Weights of a small GPT-style language model, trained from scratch on English Wikipedia.
Size: 6 heads of 32 (1 for keys and values), MLP 1024 GELU.
Each number is 128 + 32 x the weight over its row's rms, rounded and kept within 0 to 255. Layers, rows and columns count from 0. Numbers have three digits each. The size before them is the row's rms in percent of the matrix's.

# q: layer 14 attention query, 192x256, rms 0.235, rows 3-31,35-63,67-95,99-127,131-158,163-190, columns 192-255
# k: layer 14 attention key, 32x256, rms 0.208, rows 3-30, columns 192-255
q3 081:136139131125160105136125147081127072110118172113132079156112148107140155066092114105183163178127099119063132107157177080133067109115121088096125103151095118075141093131141134178146024132109118
q35 090:167113093152147106163161128136163157121095130120141086112134144125103169107104177143149223091093176118107083107125133065108145205114149109117136030157076187119144075150196159129107123155126083
q67 100:161075127157146129195127089158157096120094121200151095084152150131109147177148132152153099091128151096128115060122108141044156111132139065120149145111092139167125111122132140070122136138169100
q99 075:152137169127145069129117126092096135129145117150135131109205116097170163113110197137109094093085137113112091081150057067136164144150114154106154115131089141128135093204125163114078067170124116
q131 071:141171144132146080133131129149212111086164129097085092131185150106127109178098131180098183137076125099077091128146159108118058080095146133169085101169126138114129192156162101194174080118140099
q163 089:158079074083146097118183149149131129147076110142144098137139189125110121176129164212156063116117165076141117073140086085110149196140147137065061154129115116151182108159105115131102135204183144
k3 094:099146112110079107149171146135175102155085094091087140087130137133120108163105151142115093150101135123129081097111088099115145121088164098097082120078124143190110157083165109119104175117146068
q4 087:134119129106061087178113137110119102100099135123154138159085110083087135133113181084160102134178159144081119114119145137132117130068142135109141137123094109117148115112092143169120110168191116
q36 090:075144166090080105131100090155109125116145206109127162137158134147128140196095160139140127077179130126080119148140187107128146168069064166077138130119093146229149148087094089100095148189113073
q68 077:100172102151124088179068133089170090078145068186102135052140154163161136160160106175068157091169136097125136104134184139101147049117148131083148112165101110139141127119131115127085107176118119
q100 089:141204117134138106191122144114104103160130122169087137122131126168169096158090203156134157104131146117091091147108112070193123148126100087100189147113105145142131122155097118160114156212152099
q132 081:136139104097123118115138086138103133118143145122113164174139155123093141144107136125119152193126186067133178103152179103140094132112108094134134113112143110102158140141102137098070102117095137
q164 078:113190137070087122106068116123150142120077112166107177074161160098107148105147111161176115136140158058107111112112210138083153149128086160148136131115111117109164129188048159139138090220103110
k4 087:150076118164095132149147143172188133140143119160126109109152115110140112158143151101118132171148132136151152150182111096127126115075111112137065088186102178177208162096111094150155114082122067
q5 103:168117103139131104101099159107127126138172135112058154095145160154142131125127125123069140189063172152142180129149148100177113137099168072140105098103142087080085096178102150106079157134149106
q37 108:139128086080128128089141125098109161128143110064185111119086211093166138113139163148135069163119150128105152089150125138116097143107161094140159147125097114152063127166137129145126107135121149
q69 095:126033143094158134177139150163110066131146113120166120147120129136139080121132154192134097106158134125091138093126091126120127141181139068127123132099121129060156118159120092124175176155103034
q101 090:092129096143171130141156178121230138115122099126109124107158202163080114142117182137182134094062160117124136156116052027113138157122121029117111139135116116153113079114148126112070089166126079
q133 072:157138138203126135154092150081182020128102149179121164147193151128097125101089125129099160114138146188123155126178153134082105143073156121184113116109123146140124095154153136136105090075138149
q165 106:137064098087109096127071176096144110139095133130060107114140166102131124150159134147189097115129143085158091092121122088075167112129202112117113157077135112110125151056176126120115148131111113
k5 097:161080125143116078188145092131090077143146120132144116140122132084165105129093128143129163142083183136106074091170114094064144127108139166117171138089139139160196082129088152151110138114165102
q6 093:092077121141147108099078113137170151149122098162140200172162211130079091170128136156091115144144089106136138139163115121091106164115125170137133101083141149154088112109085151133114122162150161
q38 096:165177094102066078151161098131116084133139134130144128119146109148059083231154098147110157159155097123162097067168091123166134136149137131111158130167114179135142085148127095111181108144135152
q70 089:152062125119162180155168146111168140129119105176150100118153148117099109196124179146165073136103161047100102071139132155114072142116142095091111176124100151144093123126131105145151124128158128
q102 091:092120056140114128078182125109078144141149102143066144082066141200073111093124160188143081129132110147153118074151115105142132181150131073155171159197116154143152171113135144114105097143106105
q134 080:132073095192153210106110096162148164126135198201069177124130184146029129089117150147069138169066121112147152125164134145132149109129137178140105159145113136125152171144112115180110108069102111
q166 094:106072095101142076123159146126125129084138128161106092091152168107049086169139133137169083121128165163179073069115120064123122139171142146147157133096137095164110080120179108123124132182193077
k6 098:091136150106085118111154139143118175130122132078104092115161158108126164124135108146135077118152135152132097162106154066037153180155194133165103070079103119174186174147096128085131105150163118
q7 095:144131135095125161158145114080152207097124127108168113101140186142072151140059141138176152084127186139125107135164059190149145180081133127167133067116132129110161198196116150117129107121128085
q39 102:124141107154122087147139168110190147116144103134132151182157183119154191147088149152131134118114104163068156143188164114172097075042134126120134090163188084132130144171131098149097128120131160
q71 096:123188162197131129146082098152186114131085166091115142170172133139138183177106140131111154135116149169116145158174105134173120141120085134115102058147177083147136128129066146163133113133125140
q103 101:164117130104103144091094093116140107124081098141169140153081136125093165120147124134098170169094066145092114131117142117103119130138168122082043084116170137106108084148114119139160151134089130
q135 082:097129136089163118121147200122184116152098095104121165094136176072150126089112171089127148071113126087106095088134159143132097148100103091162116112125130102130160125184153088148154199178137099
q167 089:154179151193143127162116155130146210090123128071089099131110160119210158123134127081133190147107091145094147125103116170171099157136090140155105069168105089113176110179092183132137072136132062
k7 083:128124174139176126204183126141173104101144137120146201125141114163111103106099111090095122057108125127137127161171132081118093072171139134115106118152141141132138135075174155124140094078110109
q8 098:109137140132121194134119161106140106174136149152104095105120075172140139120132122150147110131066116125176148106097100113073179164174111172073128166118073076142138086079113132133118135160104177
q40 099:068134145138136116100146163151154162128111142177111111109108091155149116072165107088162089120163133112146089105120100131121099143163160129130143079127081087181148068126100124158136158126144216
q72 079:158092112060207125129107119092097092122090078103134035119168101116132141140144148146172127106154143097121150172133089121180109178125213122051085161163118146130135161084147121119134136144187194
q104 085:146150082077115174153079100126088116135142136102161121112125179162125078132168097147088107149153130084098122116041075077089187141111096113122179110185095119097140152120124078149101119086184137
q136 092:105131138127131189051181146140110147163099105097169111145108117137149127150072145089113067187155134138123091165076076118171116099128108118149142162165143176087101130146148145134174135133103119
q168 088:171147127077149113101166119142108123129161184106146065108140163153211144134125102146140111113098102165152198117159073126138103131169183151121139121115169159095142132140104145163141156140120156
k8 089:075090129108129146194116111187166150071123162105101110093142121192100151112120128143075147132140124066125158095116146159085066102111093183150119124110156085120132146134122099073122143137094127
q9 105:208151136115060106123164155157089167084064137162149129104099128037095134122115143174199054092157164115127148151133150127127165128137153095066088107139056149101156096112157170196136101135131052
q41 109:096139164139084116168138065159133167187109130103127086102129155093037174107167139171200096077137123096099075099122167083114099166128152094105139111137108192138153142156125130067092173119084161
q73 088:126087073107112112188116084133153104177112163150093123094161188125059069121154135129176113072136126110120145079134084126055127137111168061158144151116128222156126114125154129124129152134161128
q105 111:102152106118116161150131085157183158100116114206175117103156145150136119180127137138114149180128148111108039088114122087098136174100142143117118150071098153129127106156123138147136148140126149
q137 089:128072092074128089143162107131153196152085155111098148114133161151145151183087151142129122104134202093080150077211136076157133085117114126114141085149136145121157109103112074152119093075162107
q169 100:176184113081111128135126147136114155158105122159096175118172131088057123169163142129134136103142155089122148068121128057096162184145194154065057157098124132146157070086131118118143099204122115
k9 097:127195131108126185163124116154066051105122124123136073107212143141163133131073156119143090163097195101144075145064158128136134119147178080158127086120115103148122120126157099108127112127162104
q10 114:138105142113111153125090120131177157120130094125171175135132180158135125127127139101135133102101172142082079134210087116151136139134128167092114125140092094120181166135168098148112133128170147
q42 116:146160141104141142146097119090149124077175146192076134019188169196061121151131182151179110123106131126085103104170131117089167114139152129160138123111133119112190117135123111165120152174148104
q74 094:105149106123127114186112145123089120112166229216100125071084162112111125166170177138173168079163115117100088085126094137129158170106146065130094135129123147118123171132111150070152173117151093
q106 112:080172097121123156166094131112121130172091164164093148100121151110132173129141230150146052111178137131104084124201186114132130104130139124081153105084079145140177115185160118176162100174063073
q138 104:062102116125153116155158152157111143112056180106193140167111170094113130131166193218045152118158105111088147172189177079134161135119128102110172110140112090126162089112130070171148179105139140
q170 100:155150141109140138181042200202095108161114075156140125120129124093109140141130152164174149151138149149109161109142091130090170109127176085145126153124141098063106143157143128101102099165127081
k10 098:143105068204081192200163125105198134123144156085126111055114116114103165153118136125136111189106158135097124130142085148117150145189135094086117177111152128195199161158150113112137128130112118
q11 115:067102128165135135136142162149146114148132081079129204155134174170114137093172115175159156150100140126126135123134095107140086129085139139144144208168152124149185176171138119076146171111142116
q43 098:124077134185094109097094147135132099081089103135184211119052096175146148151135083107119150139137134209071145172115141122144110097067144159144134111130071131075146134145141125100161130118139130
q75 095:163088119092097128099103112138122167130100118156119090096117153123103149201074103108048183065143121108114145137159166139134157167129115114114130172168131154130102084148127131127124161158116159
q107 107:097154116108122103116103142118119137081146101110139165177113117143117160121159142145094130098144077137119120154190106088183146123093151084113176121100055110125162119167117099103179119164070113
q139 114:159126120120114129197080063059178143122141127113115094140124106064061086133160141156119119130188091132171168149116174098125105158077193125151175126160111167072108113137086098086096136127176150
q171 104:153091060142145085156139098153134161067146128149109175177088155150109092139157122174091127172148148131116181158165169127172139152106125098108104125122110183112076157151100094158097110089095186
k11 097:108115158128141142120160197182112067147095126101142140136171143090104086139134152148147126169151132149120138101140123149155094117125146108098162148103135108096115141143112046060115128132184160
q12 097:172201124113097151148151068091103139126109096095115115135116139128122165148131102114216140152088187072103093144143129130124103148134091163152029118164106176134149103134145104144112087123076145
q44 106:181131164147082171136163155151147142146113136181116195130110134095099164135131131114201088129096131091093073136126085150079107194115104092122079080117103115159102085129180077147071072161127159
q76 095:149064147149145087177135108116221121121131094137117102120147161102138125184131141162086113120117141104098130166198137137099139181120116106123143116086151058071144117146169085094126088154088127
q108 104:160093191093119117105131141139161147144116104113168073115111149115193120172144143119108114165105099098072105197135129112118200126126143084125079141116106095137148137131090084085115128087150121
q140 097:120132111131117101160124086088123124166145107084138000113163109167125116131084104164133189074163110065113119083116117125139095121097086174126170062155087099066128114143166094149043173146169141
q172 096:156141115102104126148166141077147124154098103178108142107101182029127075120229127112168098098125133116124120150171146058131131172165176136129085138087115090123174104170179054111129116143076134
k12 098:103162128075101083083112111154096138095103092133116149095163184109207130112115133139105111101149119056084095120134146179047144097067107174098147124185104100148167171147105130122116110109141048
q13 119:110107151152130095120168127136089095113095181090183108177145118135099097166166142122101095172179078119125162168117124101129121100069140197116172119149156153199105108145134181094124103101094197
q45 106:145105177129102117140175128193086100161125147128157119150091086155107153120117112148126083151157151165067161124094061087088123132080118122116147156084111094126097119117174072107105137146105144
q77 090:101203068112108134133105123103150123087129077171181045127093039074098108131147098134124065115114194158194127151101089161114165112154158126141117156077133113152195109169178106160116087194097133
q109 121:190143108102161105068155104103125156135200161179127153149118106096106120072173149173168136109122110160158146141118113095169124047157151143200144126101105132087139062123096098077141053112134146
q141 113:145038121134138146119125089180090153091108103158157131165131133131181139116146145121118158175108200118106119148137130128165096069141138107140108194121153136128142119057039138116148162127049176
q173 094:077108077138092101161081053134164184129080073148121104114104118171117123151125133185142122167074140095132112122067119125112172138160165117133166086120127107130169084117109109170198123163138168
k13 098:136075083124147165123087098100101141093189133137103118145225162156051158161205169108114174105116103126109223092139163128155115113165082118103140152150128082110117161140111136084138200150089143
q14 109:153097155150215124151094130075093127107144121169158073094140149117123091131101139157127061091096144120098074116176155194138135161160212066073127107108101123105096140120170168090147125100174096
q46 104:168116152117146129169122131101205146126082145121183116139122143109161106126063172129113136101104107142111091124204130154178080105181120136103108143144068129031183184103117126123175112130150124
q78 099:128123142084136107164112130123128115147144144162104088120024178090057096074081085192237144132070129163117148135138096122110118137175130148109102178092111122110119085110123117150097156143098106
q110 114:116160115133142113148055101092136069165172163133084156144121137052115197134133124131163072093120124146110104137119136111139139100108130140186081117085099117147157150136177134154029118164137118
q142 112:143044136118142133126148122150159136115069143162153111125129184091148179166126098110117155132102151069119107159169155057114096118119139182129140162165104106121125198137085153184146142100178080
q174 092:128183136119133100181164134122168107125170124150129168159125145087070103112073139158120103112187141128079127137139148135105116068177149063135181068098099162186156119142143157110152172028176106
k14 099:176092153110127109124084139097151138171111091131156112163087128180083186146187093122144126100164145129154084072128145141153122148081105148110069106097139104094104061099132161172068106119156168
q15 099:112134215065140145146128131088115128134142119132058120078137092164109158110124122120165210130053139095093116166186097104143118109159131089134118124107155140111123162177131078121136149184151128
q47 104:111114101101167144072115082101102090115130153155124148111163105119129128183140094124128168171123072169116141102110120051114124137158231134119129164201146145085134088131152167087113105153143155
q79 105:154096088163132142136076143176104142123157176101114092120148106139128117132101065123184147129116127205121098166125147100095133093107117142127110172155111108142161125086139121109184135053038148
q111 115:145073127118148132070131182082140117163105085097159135046117187136107053120149169124117105094101112171115167088079058196120126153121166106163095132142115142142153212088136116098095135124077119
q143 130:129049172132111141117123162157076111145146117109165095186133177163133097049113155085084104153081210115098120187132140178130071096096121112152161158131184125117102151117139111122140140116089144
q175 096:117080113151114102140123112107131064138094130143079182112149111133143132116200072098091157125118145120189078135178165107135113081153161147126163116171108141090112114113075096156156214126124120
k15 105:111082106097131085138156142109142150110085145097115109111125146102123154119081169146124109084131182145129118121158155163160134093124151153065162134156203097115119153129102159110140100118110110
q16 111:121129093135109125057130121108158066069135093179145105062127127117146100085109106120108136110145115102138123095072078137133156173179109113186070125139106105128115163143110166104117122101087136
q48 101:191148088084108140053104137164131121135139069116161091131102121095195059139135154067126140162158163073097157120138163169169099071176057132142085139128133140107148184093134114154092147117143123
q80 094:159142127119134203099083094133141098081109151092149116129142099115110149125214128143152167202107119104176169119149142144178172081126080119150133085112165119147114095110159114144080090109164145
q112 113:119149112126122178118125084125124120106147158122109040080118088090128147140157107108129061121180124115106127124101109144140102154169133145117102050077166127102172120126143155116124139155140150
q144 117:130195178100167088144144070110105109114142140136129136136139141099153151162106121129113138161110125166089100164100107173085163170157146122152108156168141105149132095087000140100151115124179101
q176 101:164159131138127153102167108117161107089112115152085114107120100140185118118120117066129174189029175124158131104136074192128084157121141098106140064086137149144125147120154100120106193130156137
k16 108:141116132114036156096067150199038107132132139121104093154179132128054131085179167120128160138140113181139091114077121151126142124107178163157138115140180129136099112112124105104171087144157133
q17 099:174097090108105133113112126090109133087110149102141146162135166191107131119079134140126189129072148107153121134180159085122152148119087095138112118144128130133156157077147146083171164138142159
q49 104:225115136069099107151121136150102154166170142118074129118108088157143079174150135147122198071133076142103142149133112123136119105174146083147137146160102139116117105136172139065181117098148074
q81 093:150136146099087151107054100168123071183126070170108133186160153145104171087162144089145103081196124183030128132073152106078181134111142080143158139149134154083113126135115150126162101105099146
q113 107:148091121123162079122154194153169103143072116144133139125098133151148147134086129135114103214154190156149139147174124120207107185114100128170082124163143126125124169109115133078134123141155123
q145 109:094086130130105214141125114114140111149094097174128112102118127163080125109176154142131221180078106168135100158138112180123127155149129154123137136117114079074110077099092158147175135164142078
q177 093:099160132144085083163205112150099101175144159150137143092113124097089156144133152084083149043139147050098126132113191063138088162129138140106145136103124162119063093121142114130168157157118055
k17 108:099119204080153122092053146110129125105117152090161085127109139089191113157124133124156073144148081167163131149129079089149168162133151113116149097115185168147112135071127109148149110117133181
q18 124:082144093090101167098188115121138115190150073096103100121055171119087137176121126147097207102147047127141140146081080127160095137094137138136077138119146137163139099136150113155121111209199182
q50 122:101130133120123086117164085167131137159171149102125082203122137080119111161163090145094205160192086119185147059077108096123128100138157142099117059132184156177121080104125092158116036167166106
q82 096:210152134103159114150108071116203208130192090094150127167168166128054090143137176147132132091173174137063163133154162126125131137144113129120109137116071125073140184140088152119102131167093148
q114 113:150139165129136076131129102110102130125118128150083117137195107099147101087134096142134107113116103098111126133130128155125208128192131121112129113106085090047150162139165183144140089074070087
q146 112:099102094135108139125176158160124149163084119179082140090150103146102059092121139125137087143130098150101123085135127093175134094131145111155110219138157110121132156109130124142171149093118121
q178 099:165064122137120120088130199111082119125049124159125150102147088186158079167084062150126116110107137126137141151141140090157112193143127105107131117089105149078165099156147151101163098222169109
k18 103:058065110085113102150164137124142094191127107105163124167085131194163100146062103141170141069140159069087160150171191144189157145117120178123137155144200072125132143123124165107141114128148114
q19 104:130115148150079145152149107095143095095155102172171198089144166131120110128080156084160081067119087154121134095143095118093168172155101097125157094069112064148141129102132102115120170126073156
q51 099:146131146127127139177117099123183083145114122123196140129175174204131142139057112104117180125123103134108155123125116124127179059193150100100107116150095119096148113155089178151162124074142156
q83 090:207135070127128168113078095149111128177099152148068121162174102080140159174201118102155112106141140170113162135125129150109122136151137180063075156175077161103079144178133156125127132090151135
q115 113:152154100152135151100134114160143089137144144135078140082107115121088132082175081127114071131160145162116158142144227117125100135114133161102128108101143144134174180164127105145129105136112239
q147 103:107150102185139137066132130149139102119100110132136124049164167122107127112180147132187104201149101178092095138096152100129079130215135115132146151098139148102201143153150114114106120144151154
q179 095:152141144179115129157122161108109117180088196087114125138127150137141150147121195127120157137173126135156141152135142177135145149174155103164167140098180200129089143076168181121141129106132123
k19 104:146127103122145153146113126125130169078118088106159113069113147177097071111146185141113118098100172105071109100100103110167144110150152160119140124088168076188122095146111084013107143097131093
q20 106:170151154141123132144126096066148144123130112180082155133131136126146160112105187074119071057130176065116096093098106141074089201175079127131187079172128198137122106152119150123102097176113124
q52 094:123155073143111152159161124168043098189133108135098139113131129124126129130160124183146129140118114119112110158109145081157116101090178098131145134147130126093108086091138058123169175112159095
q84 092:176195123160093111103154111174102164109167100095160131112107145089125118136155179140135137160144062129138137151092192124110102104165154187188163119210082076160109176085120166069162125110122124
q116 107:187190125165122103123110139119091077132182163071121104179150082088101112162113101101065118114108105148161143153151119132106127070145160143090132136123131123197091176098145154143126086118113088
q148 113:082212159117168129096101112121121193147163128091187060142130038137135140057206158162133102136083164098129136133143121111122115127158129175162094167080107104116111115154131114146150110109119127
q180 092:120181143124139169153110168205132132068146124170124164147171162131131125139127106181172173059119161129114109115111139113130148086126133169092114160101151207178147107101112121161155156185096124
k20 104:130113126082140131102089063081126106188161073088146110195118135126150126126118137154076189117102154147139146182095163178142117139122153138114088164104132057096156151113069074124075137148132114
q21 103:110207062141108205107089098143095133131084112109105102100122122161135122146137139114115122160212116145161167133137126146085094101126068123087178117060092123114060153118146136130130157134106118
q53 108:143099156122090162118093165126110159210134054127145163153121107119108149060186132111123130140075140143074122160133114090072154165084056103106117105097124112090131193164130220119153169094174138
q85 099:098172104124141121137122146139117161187143065112098095131101132112156125155213114127142072128107076140119167133143177096114101111084122193138151115193054148163144061120154115133067123155166186
q117 105:157113148138071107144125160123125108115126081099143160167117137233131133116136144151072084140140153152151202105068115067138168107129074140120131137153236127162145147140092167118069199137130123
q149 109:105102127138159133079131124188200118141171112076113145153151157152131101126136117124157163128082180096103182082129120139050150162142138124109093099091107156143146133108114155137148141171119119
q181 099:107132198110102154118089137084136155139151112108182182131121150175180128126055125139093088162172104133125188176178119168127145099145120154162101148112101107118140126161121123089097178128090101
k21 110:187080071125145111104163183154181129128129190109123105144105147123093107099121097118133105177116147167162151112119087163119106165080136155139090150070126108094111128071147108121095195090099126
q22 113:167199084123140106119146088081118093103113089153052133097156177121103153120075133153084088149075129184131140118160104158117105130159080099170053118180140100089089083133094109122132097140116115
q54 115:180100098137189152112117153196149096170140126140095117161115165151125140116069181146160161138068158141091107179164121123124132092117101124185089144165166135099115124143121140140075139130091123
q86 097:114080129187212091163217132136116135178100165174097165072139106116124131158146121129095172103101146140153125083103160168130084115136147062133156142101134084112117117129144135116118114092103096
q118 105:194116141106133138167124117176119167134068159083067117112187196114128144138030116133153044092112165119103173110146133139132151156112173144163158124103124130144127132127140120150036124092134164
q150 105:146134132163114080107099103136158128086146136135207156160145134104132145095059148107124052116121127136123179106223106183208111051098121100149196145148126146120163150105071128131134145090072105
q182 089:092066099071142137104122179096173118120109125089135149107181186065081103128106114112128090069136076212045104160108140163137209130114168090097093120119089085127149107099199140143134141128142097
k22 101:098164141165129088069125106099147111100141118168161241168115141127164127094156140185159099110160162194106127115129108081103142137162146174128128128121160117129101114105140117098089144135128135
q23 112:122090162112156139111069184155067109111144148110170134148147119125125191106114134138129190110162091137128177140102093147101156095142154189146172122081142167141140162110129139072108154106121140
q55 109:076137146085136080153114099142107132129143112114147103139095125156072191054154096134120111157093130130116153173179078137100119155177155101114145156152167069128146137108111144107154142070116121
q87 087:095100184144135088212080142106156125170089113121152115152123124071087102119085174106139179088086156078151163078117121092191182103120090135152117132210157074131165176128162170176118056135114103
q119 106:136093167113090076117147141133094069153174095115132127103102062172116098083099089089127116140079085132124093163147169154072121100109152111129151163175119149127132082111137149128095140132102120
q151 115:065042124135133132191121093090099116156093182132127049154156097165164118148135087088079187227127161143097128154087141133114097041157136184144120171080164117145131177168084195083139118118130159
q183 094:114143117115191158132149113088170150097122151095108113114136163088126139116108133126115135090134096160124115140160134178096113112106164124115174078072108143112142154075120108114162156142140166
k23 106:140074165148140169079084122118142164087130139099125144093148171167188054129143075115126149142115181155134095115148127118162115093079153092192080191128151118130131154107090107135116139104148156
q24 100:119153060095112155161096162098090169181064126141136110115133128148162173084168112128133128131104146186109131125086088145091136122143130054124071143116103034106106119142165155180067113166159111
q56 097:122142162145035173140115117092112140129194131098124095139128133134134123091115143131130174185091078093088119131144066186166093101120130085107122144130148134095170162130122152099073133141098131
q88 096:170130138106116160138122128131147164124166136127083127111144134154111114105158052079131074159081094139109135106105065150111167083079124198136129112083151144181169078114161131075124113118093134
q120 108:152100109113139129167142159109143154159123115107144122150115115110096148154179131099083117146119079079131135081117091086126135078117119128069152112170162118132126114166147121069123195130156120
q152 116:099144134184147123086104118117147150147082127109130100118135099098107150136189110165156074125164061124081176115124126123196111143134121121131155094143118096181109119138145158091188135127135121
q184 092:175102101069139176118149073146104106126125153132105117120089166077130112122122121104110121139127147149132125169166108138203139112180108102085105083128103099145117147172092102138132149136131163
k24 105:111159129150195089115099093108100106122080119130150137140157142103193111165143116150127182172167177177138118114089162134087108107117132148148100131121104083141082156193122120114110142084168153
q25 110:162164133113101184094132128102124108108158101130169108223133121121170177109145123093096126121161134142081149190099167117088096108173127094131109119147182155131104112092112101174102194093090126
q57 099:079158180062097157110099075125124104180059148130161133181127158114161155087177094070099086103090130168143123137149096172116166108098124144102152141143147156133098095162156102153123127144120136
q89 091:160149087152101160155117139106089142153136144097126152135081114140102113157144150093090167189157103098159164108121128158081128153141088173143097105088119070153142098083158200090059148139221138
q121 108:100108178127174130123107139090125143108092195101060076118139151142172159128111095103111125117164147101121072087149153111111093127079110149140134143080139144138145104131126139149103119140136097
q153 108:142129136112116156131090222199073096150134094115125146116120098099186148109126132118044098159079127168138146141108143128147124106142116142162106167134099164162161132164109038112132082123160073
q185 094:177169156142101102105129141082131193160118166109120118121094129188154146103154105090187099085088106089177159160174170138128102120144169054154152087108158195144142126106123155107104116076168122
k25 104:166085125138121140164148169118116131084149117123109138130140113113089146130146097125134141140055175199113075129138100111148103113137129080104162155150165082078174190122177090151125124143126097
q26 108:093164166136163120113162085139134128124151147115106107115129095115155089072152136177220142160092135109123123167196169142166139111183171146139109107062118125064143155109115087112138124137116160
q58 114:090169130160119114122102125132172143115106095130097140107186136069143171122162136131206098127111101111137115142083142116126103110126154089112120100132131121123180095143157169130152083143086153
q90 100:124136136131169110107126155154171137099126117112133055103106170133184132122031085088116160127141102113112102141076157105143123113079134108144095085146092099156122078035128117108171092146087089
q122 112:151120126181087090160104130106109135135164134132130177128102112133117141082110081150128130118111089069119146144125150143122148150101184136117169112077176132103172106115075161102061050140090049
q154 116:140158149108124103081150157117173064175140166157116113101086145150140110126180172134095106096132129133113155125115167145117156142188118130065138142116121118130127117107103148168085087161127083
q186 097:129121117080131116131116081139147141162102142119144157142084148071109123105163106155110109089119071159177188115104127123112164172106140116156127132172088103137136116187172135087150083123092139
k26 103:092078143130076122117163124185100146153172116104132123097095090114127131159152126156137140183169133154078106036118132145096129113191154124102159169138187115096125206114109134144096106120138143
q27 108:112196104140139123082103163114106095147166117126148118139103098113124082153063177115118113100185102153160088176100148162158090108118169200124126112110081139080124154111110161132182110093175133
q59 103:140117116167139231141091156131087076148127089135181099152082099126178162102129125193102097097128171099119102168096070116117101105100165188139130134105127142125128135118154148137140178124176140
q91 094:146072106121112111102081165135093114104119153128110073141091130129149126144131152172123062066144138170136101094117115127109129130136120145147195145049116166138113184098103055191117142139162167
q123 106:110141150118189118133075160169169103118158104124163165157182042127135162131055172101116149155093137081129110120133108144074099095163108088131144124105099190160128126147055153055141135214126132
q155 114:132090134119137204072139168116070116153167056107174084099151144127137072117137095106123128137109170077198122136111163115140106101065084132130098148135135095091135155091101154082137154142111179
q187 094:150068125139125103094132108125156156167159080188140148159106150102131143111136128081137126127115178087114100119107084152154139105094128117116161127167160118105089154180158101061242155070129165
k27 101:145120135190077169132130130153112095067195161121152150120125126109086169186082107114071157136108079162141129096054112164079168142183131148135161182099164113135078122165148148157111188106120187
q28 113:143058097121174136137132064116149043175132102139176169118100154101114155064132121202101089108132140173124174132133111135106134124081095172105150172127157142128093138143100144131140126128122100
q60 101:121120080123138110159110134059120083128115188162152180157118167155182129059125166137154099023180160211139126146143102187096154158080090124112096111103156158185105090173149177141144117134166137
q92 096:104135116173131088128118133128178096135118042119161149099159131117099085152120100118127137067153169140128141161133149157178094082147125174164086161193112093109095120119151133049137097151150101
q124 111:156136153058143109145145143142102132173156133183074131154143166138133130112107100105162045103128123117183087094157113147120177139129153126164159127172143137143128077164110149178107141103123110
q156 123:115172125136077115112155128120142164121099141177148187092127166124157115163144169062131123136138154124127119184127094094134191193172134193133157143167112106081063085088109146120113100128139159
q188 099:103198147130167089175126173186113112171171171149062156133134196136113146092142106154112130113133147176143142124180150079113098170130153070143118124148122060083172139054109098107048136119105095
k28 102:157143173115124103139167169144137147085071132204069107113147142107173128119122152097138107163081142159147151178137107112177109210151142106178135134125147136166113195146169154119151081121148176
q29 104:144169094160152135145116168107123133135149084112164159107164141174082074146079106113115102151165132162121134132147092182146129070117078153136115175121168099162174118096189177144129088148062083
q61 114:124110138114096102162119156134149140093100136083197153127122185101159130106133143133172149146144134151116057109060088181113087108109131102112136131130158081126161103159124127105137136172137111
q93 098:147123146124141150117180166055147087178127094108123127125147058096106090143133130145147124111154102176093172173098138123097169084086129145149121139139151135223121075181120119087144181151157095
q125 103:113101165144160085160167091103113145089142177141112172164139107102070105102109120161171159086089122125044138094144149127127096143190135132107180071164138152089076185117167153168088096138145087
q157 100:147081101138103133107114114169077065152137057093129159144141090113227200137106117123131136113079134196165119113119070102062127185148085147110081171160206146099118109138129158143138158145152213
q189 086:106169104173147181090102172175124162156146180131162153091137127067073158123096110180234130090107120162129118045078194154168082139169096120080170143193152140080121200097138109093092102149166146
k29 111:158141083084185116108103142102151179099133141120131097070078087171132089130155127121087128139169133162114149131169089106152111142115099109174113054117102123104090138167128155157151119090101189
q30 102:146094145119127151092129146118087161116097132104157178087080195148179120074128122125140193102140152134197154113135101078191178097174110122141139118111143107162051141166126112146146115148107134
q62 104:153074174103131137180111149159123135094114132129139156142137174044139170154142134154197102137069184134122171154154078098113156145161076154159109085103087136141109130152149111131113139148129142
q94 091:155196143147097129098158145132111107159082182149074147158151137119133091075152079149072067140101100149128182143178137144102094090129121100111100199140093154120129096138099167206093078100125060
q126 094:151164203102129120122118130178137082059190141098134148148156086129163152038122099214122092165146185122148123092168125132132150114152126132090129155107154096163107145131120131134123108213094076
q158 104:165115144104126105138148160137124089145128128180126119122101094095192191057129124136164115134067170151098146120100159104108104124152114098081125111101105104059132109194179114090141158171151113
q190 097:130146189105117054166168181159146057124155105152162141093124180106093127081147148147123156083135103118131151100152158076123151171142133174169072148127129142060117145141088073133091118091159138
k30 102:157175094101146123111075138068088124139191136096112104109129154125174156157165084087167085131136091151097154152095116132148124123085146070113144127145180117129070143124181160135149135097133108
q31 105:186113101141137138153064126138087114117130143043183156122121106127145106120124133124188054118086159139084111101124138123130150104156119111076121078201115089126100097113092087124124197168142124
q63 102:102161105156094112135117087131077067097097118127137140117183066112148174116208126142115082120165145164105170089127174156086114097157090138127081184117147180125118114161135148139112054214092114
q95 098:143209171116125082110183180155180163103124091140120097117125113090146160140106145115110081071075089187101126183137166139111134113165162109134147084083087107099101140158070117136132159172149173
q127 114:102142149069121129149108078060085144133152118152151161129148141123170091168093109107107145178097131074142160132142141111107156120079107071160156148121115177092101133147180114090031140135098171